Weights of a small GPT-style language model, trained from scratch on English Wikipedia.
Architecture: RMSNorm before each block, rotary positions, no biases in attention or MLP, untied embeddings.
Training: a variant of Muon for these matrices, 131M tokens, 4001 steps.
Each number is 500 + 25 x the weight over its row's rms, rounded and kept within 0 to 999. Layers, rows and columns count from 0. Numbers have three digits each. The size before them is the row's rms in percent of the matrix's.

# layer 3 attention query, 64x128, rms 0.0987, rows 20-37, columns 64-127
109:476458466489504499523479545469513499459491528457539461499534512495561503468521511464536532497513498506497496504503532510507514494541477490498532498517494486520462501487465459519486490464508500
102:464501484539498526499478540528534492544499530500526506503518496495522517520550470545525498506508487513502535467463442482487492477429531455480484482506501470521504502465536488495500499485505487
107:524499462507506508455500529467486516499484468489478464442495509515498472492556494513491499484495490497480497492497484487500504504498502458488547501461515501502465529518463451475496495499496457
107:508454488531506459544479505507501469497501487539467503517502463484485489510553492495497497517461495483510499494486497492546481489506468489462542535522488509469454519508500521529500543513479536
111:496520503488497497446494485469525561527505545499519532500486527497515555505501495458504494496494505481491508456479519531482521544477494534497517484489509510540498514528538496437531476479466479
104:503496495513493479494513527471520466517530445475470508490542495479531465497509508495547515507503501489490471533540472494491507518504491498473468531519504495559508495513460511509466548475527501
103:464507496492498459494486527469477490490496461527449489481490469511529485476502508529554519500493486473516505487554513481515515528522486516507479486484511457461496498453524530466507487480508488
110:533486511539512509497475495473529490510481502477486508468539523533533473475486470495554485428452513486511489519540468462472486499521507523489486463484467474509522488546544484448516525466523516
106:497467528521500543442519479492495480538514530456464476494501485463547506483510536497502484537468484475496522532456528485505536482498499474492500467502527528522502492502464486538493486490487509
107:481510486490535540480493509484497518538527505547504499506447511483505477580478566489492525506529476500494487489503502502525451517514494523509466476505498481494490519504526485561529465500526505
114:491550502485507517508501470500530477514516521489499476528489480464503530510509501496559491480488500533531516482514488482472493447511473487497527484492472500511522478465465530476485458495504503
108:464483492500488494498456525520531561486506512480556492490520487528438493496506515477494566506489528503527507528508466517535525508495502551506511500454485530489510500460510483493466499505515498
087:479484548501490454508490517489465438511507510539460504514500519526501481492531479491483470503530488504533474525510518470477482504486519486456515496463494483464498484509512451515465530528477489
100:487504508508456411491481510497481437517504470532476478521495494509539530496526516515484464499545488480534481488492478465507482516461501496463543492494523478475515511478508510534462522519482480
086:486461525465486480511473512501470474500473501478449502485457470509534503469536533491467437519521480469529487530490466454486502507508556493455530511477476483497484515497454497507495543503494515
070:522480473499480436485486481502444518503458529515518516505518499544531535517507489507474472521499473519501482502490514494544490497465474472470531441495570508480507534517486455541474504529496482
089:490527456494522534503488537481495506509524528532521511489457485478484473529480480490441535514525484448504539490465470506500488472529497510481454486528454517499456500488534473531527502499512511
077:463515499482533461524493528534505534475482481477527499476481538531531495497504535482536447514473521540512507559508500486480493480435494484473532507476433490497529491499455492505483533515477527
# layer 3 attention key, 64x128, rms 0.102, rows 20-37, columns 64-127
106:485455534455494486487449481516518512486520495499505499487513535489535523475487554508495518527493491466526516486466508481513518493490478516534522485541494497551560475498513515488474536499471497
102:517519513484471516477508510501524497521530519435499520544482468502476508482515517526497505518500508495506492472502488498438513507517455565418489530496504496480504472497494482550499472485457476
105:512453512500514488482463501517490484465523502498475521520462516560515471497513499499500475479509516516463509522560480496483505498486510465494514491513484516489497519500506556516551471465495498
103:507475507508521527495474500498508513507506499486488499486496497534531492465487520471496529493493542475499514523493492557536532514539576529485469487500489492494527512492484524542484501499511522
105:508459494478490507535512502516483517489464513522530484473510517477513518521457512529504495473501473503532514460491477508511507452553482490479487477494519495519502554473468521468502489496536510
099:523565475513489509504521505509483562498555519522508520450495486535489536480484478494467455529472481528486527480474506516479502501523483477487487457496487516528514486498528507514514522503516506
102:520550469528507494515551519490517536512536476487464535507472489519512505517483467528477523492490467463465505502530485532530509482460491474535496555537495520493528526505479527499477492496475532
114:524503484530501473479494495512481453520535496480482505568473508500496448498529476539496501540547487503481498497473500513496534466510496458482530495499472510466515489448507492508508526476528499
102:479491506483510507525494517508503550481496483468494486468535541517498534523546509534485491505463496515484512457485512506482516549501464473513508520482465492530498494482479508504514473496506447
107:497493500490431494486501447523540500474482512495536485487476497483502557477525472492541476445492473476488472534470461498446550462518507496497469555496493511483474470523487492495528514499528531
113:518503486517502497506502532488456495507502500474489523489446505517552575524515485544546467527504463474475477481495520508542500501471528484485494504482529508513499547485509521528528499493461542
109:506553490492516491531512508489518492510539511492543484482567471444464467487481497487493480507491517493505529504521472507432531481455501517508498478511498525495540508529501517478472473449512466
052:459472496496526557486541505510501541512477511497530510492516503487487486532485512485509521505503490498454501486497474532498514504543499526515444499499507536513505538539476514435547498434507494
106:514527526546480505484456524499508480504498487510479543515462502509507523488537537486490507519506529469524471537531481452472496526446517476440534512454518474512488486509504502533479510510457474
085:487504460520504531510466490521513478506476471522501489503505492506505508533528489520542533479453507469538463517517543492460494552470497478504469546501506497504498460481526477474483540502482450
075:479491538506475530502492529532506484524495495476519524503480471509524512516520516450549507520543542463479463496533427460431502505469514519503511532494527479516481518482458481534481520472480492
086:507455475472508476463483449516517490484466519508502472496541470491533500504472455516510460479477491461526523490489527505517494521532536498545491501560488491476497506483508452471491483486517515
074:555501531561489518495501484505506523504481482550455506498524447488470494464482488517463497473462487494483500485501478518473525503507491519495509465531431494469527491551488522520523482499531468
# layer 3 attention value, 64x128, rms 0.0853, rows 0-31, columns 64-127
099:504510503484500486424497512498469478517508490474502499509490530505517519504502514522475516485496465505518473531513493506502499538497528500545496501484489457464536495531542456467496511496457505
078:482466508504487499552520514517500486565505488518508500513511539478566519465497477500538471499509497502499513442486464496515534512520483533544478469518510517471492493500530469485469491500493455
089:507448501541513479476510501507470489540503446445465525508463514488485497501504453484485502483499499475495483497489489479463494503501496525501459523501511445505526552502492525549477520473491478
062:459481477526490505512526515484499517497497441490488506439494529489504525484488550465507532452504476476518511463509438501487496496489499465514515533532503457475481513494493491473515513510511502
091:513484498461483488504440497501520473485509497491458500499547504521552528500525457486475503457535504448506490480493529503474505508522492580482480496480539489487503478483509478510472506474502483
074:510495560489514486484491515513491539516475451509465528547505552545499492501494486473462517492500486500550498510483515491545474502504508521463528538491454505460486503530524458480489529472491507
075:481467541496491464472491519510503477501532433486522509486494484485490577549525476515492459478492504499522525527502517494573527512505524462530484523481504500509552504484511505488470510491496482
086:505501485488484515522485507501527486543512459430475480529496486500543495479484513484518532504506520462525531472507528518469506491494475490493492471520529472491513451541498551475497485471507501
081:492535527481512490450499495488505489534525551535511493503496507471520507498480489475461476519497499510509493497515437517447515535508513554488474509424447504494479487506521542528508488424517495
093:520513477480513496494492515515508483488496459484477522512530513501491503497470545544487502478527494533510523497547507487480505475493509520528496516541546477512474525527512497518501529457515503
089:525459432484474491485506510474491477517449506502534520544526470492482527483515521502562520504523512515503462489528432500556496527518493489517489549512494481492521486506517506472501551500525538
089:556520479485479496501496512510486456491510467532507534470514516544500508518531500486459522506582510493512480511501442510517523486514477470470519517491457524514519485500548536486533515483486484
080:513468452508511476482524486509488474555561465458498476534526513534490542425529495480492496516528469505464509528480483509510508497450497490487459536504536454506456498506454504514482492475499469
090:513492486523474488463548448481511475472502494461463501457495492505490497437514504517510495510530481542525496517478506510494499500494501479507486466469481470573454534488469485521490499464496507
082:552531499465491512515486527468522528484497446499523523489527523495479431511505509519535491479501474511520537496521448483469464481515530467480509498470513497467514500476515493515487519504509484
089:499490463493505485504486547521480499500487452498505507524502507516569528488484476538519539514493522515486524477534495488498461500532511422502554467477534476481521500525523468538492471524457506
073:441464523512508474559509509477499503502480500526457480501512496505470470516536528483492557498523483459518475545499536519542470443469453459507512507513525435505504508487524485479533523500507489
070:507542500486510471493495512505506489537499500515521529504510483474497490509468499477473511538540493454522508518517553506512503504493480493448490494469486482462537491497498511493508503486490520
088:499483490500513491436483515479519487500493523479522487474488452495500465553471484537474472534498518476507499521506507528491510480519517534534491503469477530521455484496436486491503434482454505
070:544453501527492510517549527477537496498467530529522502513515455493505480514519477476504535484534484467531526490519482509545525493468535532516484492490489483455502476504515515548477551469467490
084:478511475503504546409508459490478510514525475477463524473526523519501569472482517508478544494509540482508541430509529517455501522501498496493482538504488474523518494517483531497506505511502499
089:550464496521516502485511515562517523473509488538490486500472526480495474506479524501511551495473512478478517536495488502508494502491502460522495485451491561488520500463500543484521497548516495
096:504496504544507519500526458505505497511511476484529476514457519528501486508518472515532448467507502527501473519500466508480503492523509484451498527507514493462505499523486483557527501485498521
076:460516456464501506461521542538518493549496497449502514532527485541523501542505526541530470510476528478484479444538482472506476502509525505474442530498460494513482528494495505505492487487472494
096:508533487511495497521511516500456471508521489456488508487516491514506529490484519513507563489480518524527472459505510525529483479489467533509505509570480518532456486468463474491488483509521488
075:500534548478492508489470495511507493522496546481482495513441527521532488513532487502506504464439515500518478517480507494479516477492470582483485567504507508483531558482505501505529466509486473
079:513477503491487519514517486484517507504467515552573518460528490500464538523487509534453465504534545510444481482520513492498477486477489501488484524488460476488495542495513494483505468527478500
091:451497522512490481542482469533498477489480505498505466492515467499516454504504495499536476497494535446475518484464443488485510502498458458488504460534545504520500487508500517485531490511508448
081:522500544497520495500507508506488540512518502510492477509453485495502491507517524484482510480485467529524504524505538498473505488496483514501539522579492530477523489547500535484516505480476547
089:534495476482501515445445542526499514491463497519545488473461502494517518516473546519519542494489535455504481494538525478521493510523447541511510483496482474511467524493488458463545484513480496
069:468510552475522519475520457526504471494490534525505477523486499487489510453535482489472454515497490445470506500472497463535499504526501492447509467481467487468489486519481550487500514538499499
094:457497484506498534488503471452489508482485518571514513517512497520511469497505510491497474486541498533527461536543466498483501481496497517527479488479454494508521531498558463499503535520527482
# layer 3 attention output (transposed), 64x128, rms 0.11, rows 0-31, columns 64-127
094:442497503482539470517474488491492486499470500514486531473541554517501507509556534471561508469507540461477486501495495560512528541527469491477520471494506491556528511458521533497484513484466488
075:490527488502513499469495470503492487543501482503489485528500507463499492475457488467473473485522488498483510534496507562501522531511530503483483449492506544476501520521452514449515508482461516
087:519487492456475494547528493503511502458469500498503539474491487455509476487513530482462549501522494507505456513516535483484492507559485515506526514515513532484513472490462490529499450491510502
061:559490465462582501469494488555520450500489535521456516510489490507507496536524505492508450492466473477506472500501494497491534481497490521523522468507484490522441502544496487509494473499479498
086:504479513480475510525499479481521490520483437569498564499486497494467494548453521523519519495512498479521480494503468506537462476507515471477494514483477474519492534522480554516524505487471485
071:505495482519499433525476481514482510488482500495470505492491495490527527482490530506480506527523531485525499507469476571464555464539522533463492517517479493564503523488566533498497517510496497
066:531526532479521500501485469520504483491528547492512505515519524519495531495488505447485507529504580482496465521513489503501531471504490549483525527480528474479483529499549488538485501526479496
085:496495519507522482481487454505459512512507506557513508496505540538481475548489502502474500546500504508477526509487488477519454499474509500514522504468531541503527514549455522490476532526475495
075:525466530508480468501470481450521490533520484486486489442449493485556495487486491520537506505506458497482482539482484488521449443500488466512471465514492465519494510491484505499502488495452525
097:482475512545507458541524483508500517491499467510512476514506551541504508509492515503496494502440511505529450491501468531519517504516449514525516493493504513475526483484513503483498491466490527
088:520498513442533489455526462492486497432490510486481457520489534516484481501548509477493471510505444512496496524521456517511484513513499499476502510522556504517521513466448504497483496479479479
082:472495525487551486491492517518488506525530483503502481513504469496465517516495465511477508518481531474504494514529526491510559452493492503511479499481469507484505523493472527499427466517505468
081:501489471487484556497491500484539482475482528522469480498488481474508477517447549489480492536573525492538458517502505519502491510507460508511513484487507470481489498540506510549530463524451511
089:522498486494509486514530505473503473458509499524558470479470492519495508497532534532528537489499467461530504472534529521458506520570490500513474535492471482510502494502456477475478465517476497
078:518468505490529547500470507517502482475505493473481490524509532515556479515492448483448517521448508518466478474489463520470480483488484493465486521504480466548477518489531481488498522457529534
089:519513507523530486489497515522498465541481468453466484443525447508483460496518493502467510482483535506532495516524526488497499471534493540487497508478484519514517484497464515538507562471491529
072:530508468464539496490503496455509535485480538514529522535475500516505503532534513495497475487514494541534543512484518477484505510480506549505497500494433474476497498510552489506490474507548463
063:484496523513501466492457456496487527489532488485473498488459539514522526489506497522524510471508502487500511475494503488525490441487479517432496481494489491435498475471509509482507536504493484
084:496464554506497511537471515455509527473540494505490516497518521511501497491541497540500537503522533514504499515509484520530499497500540510502522523494487491530503505495490526489494517498431542
071:553530480496532490481476488488489515475502491506493498499487490536537509463488485488495479515477491504531511568577470530447464517460518467481514504456492521534497473449496491480475487512474536
085:489454500496506470502517486505522491505479519501510511479521492533475479535463525493497479505492528460484502510487503478543516473519499489512540472441517510513542471485531508497487473489500480
081:502466472483546512530467501503497519485498493478493465531510542484461452504490488497505497491453499510478507504495502358471475464520475505444508512529503511518470500507517477493482454555503487
096:503487507510503514506527523515457520515494550527475518528492490447518522503550507494502560505520537481502475529438502490530531487538463472514541476496513492545539516524475507519464493485467491
081:513488470495479483512485492522514505448526450512500468516511499513493487567513522530438536498507489465459490501473509542503512480487499499484523510510552515485469491475482551518495448468480502
090:492537516505516505469519509512518500471477507522496524499474480522480502544483524542516503549480474479535500516499506539503517530522500488483448486461512500479504475507510467473462538488521449
069:518465508501475499547475498522453526545492520511457505476523527513495531521505521492506497456527520489472555471499497559524482482544503478519511479505490548483485515500528474501530499476512459
075:492464532515481505508475509497509515543479543473561507541483474539515474511527474508519462507507488528483512509492482495492511470524505477500557509488519517473451473502535516526482505451477522
090:536484500528522483517456519510496477524532468527467505523496485494494494519455462525485461512505513475494504472476489433473513538503486462502496531520466481501509489536521582531448473524551463
078:467510522480462518475554506498444504503484518503485529471515452510488524505513550543492476486521493492500451474510531516506515449523490542498464471520503520502533495468541498528481480544504545
088:483421507499506509518507504503506493490497506487476546492505525457525511544527508465540517473474448508490553532506502448468520513510532506518496457482502494501476463526485517494474527496495509
075:498481472515465534509512511517513507526520486507513501475516471516546512492502574499477530520518554519474516546536490531540467466493522483539492479507506471469499506471473534503491473524520449
093:478498458465481533482527536487514488527531492454515475517528506506546537516494495477506453490500492510517555483526490507522516470509515494529490510517532484550471502477512531487527501447490463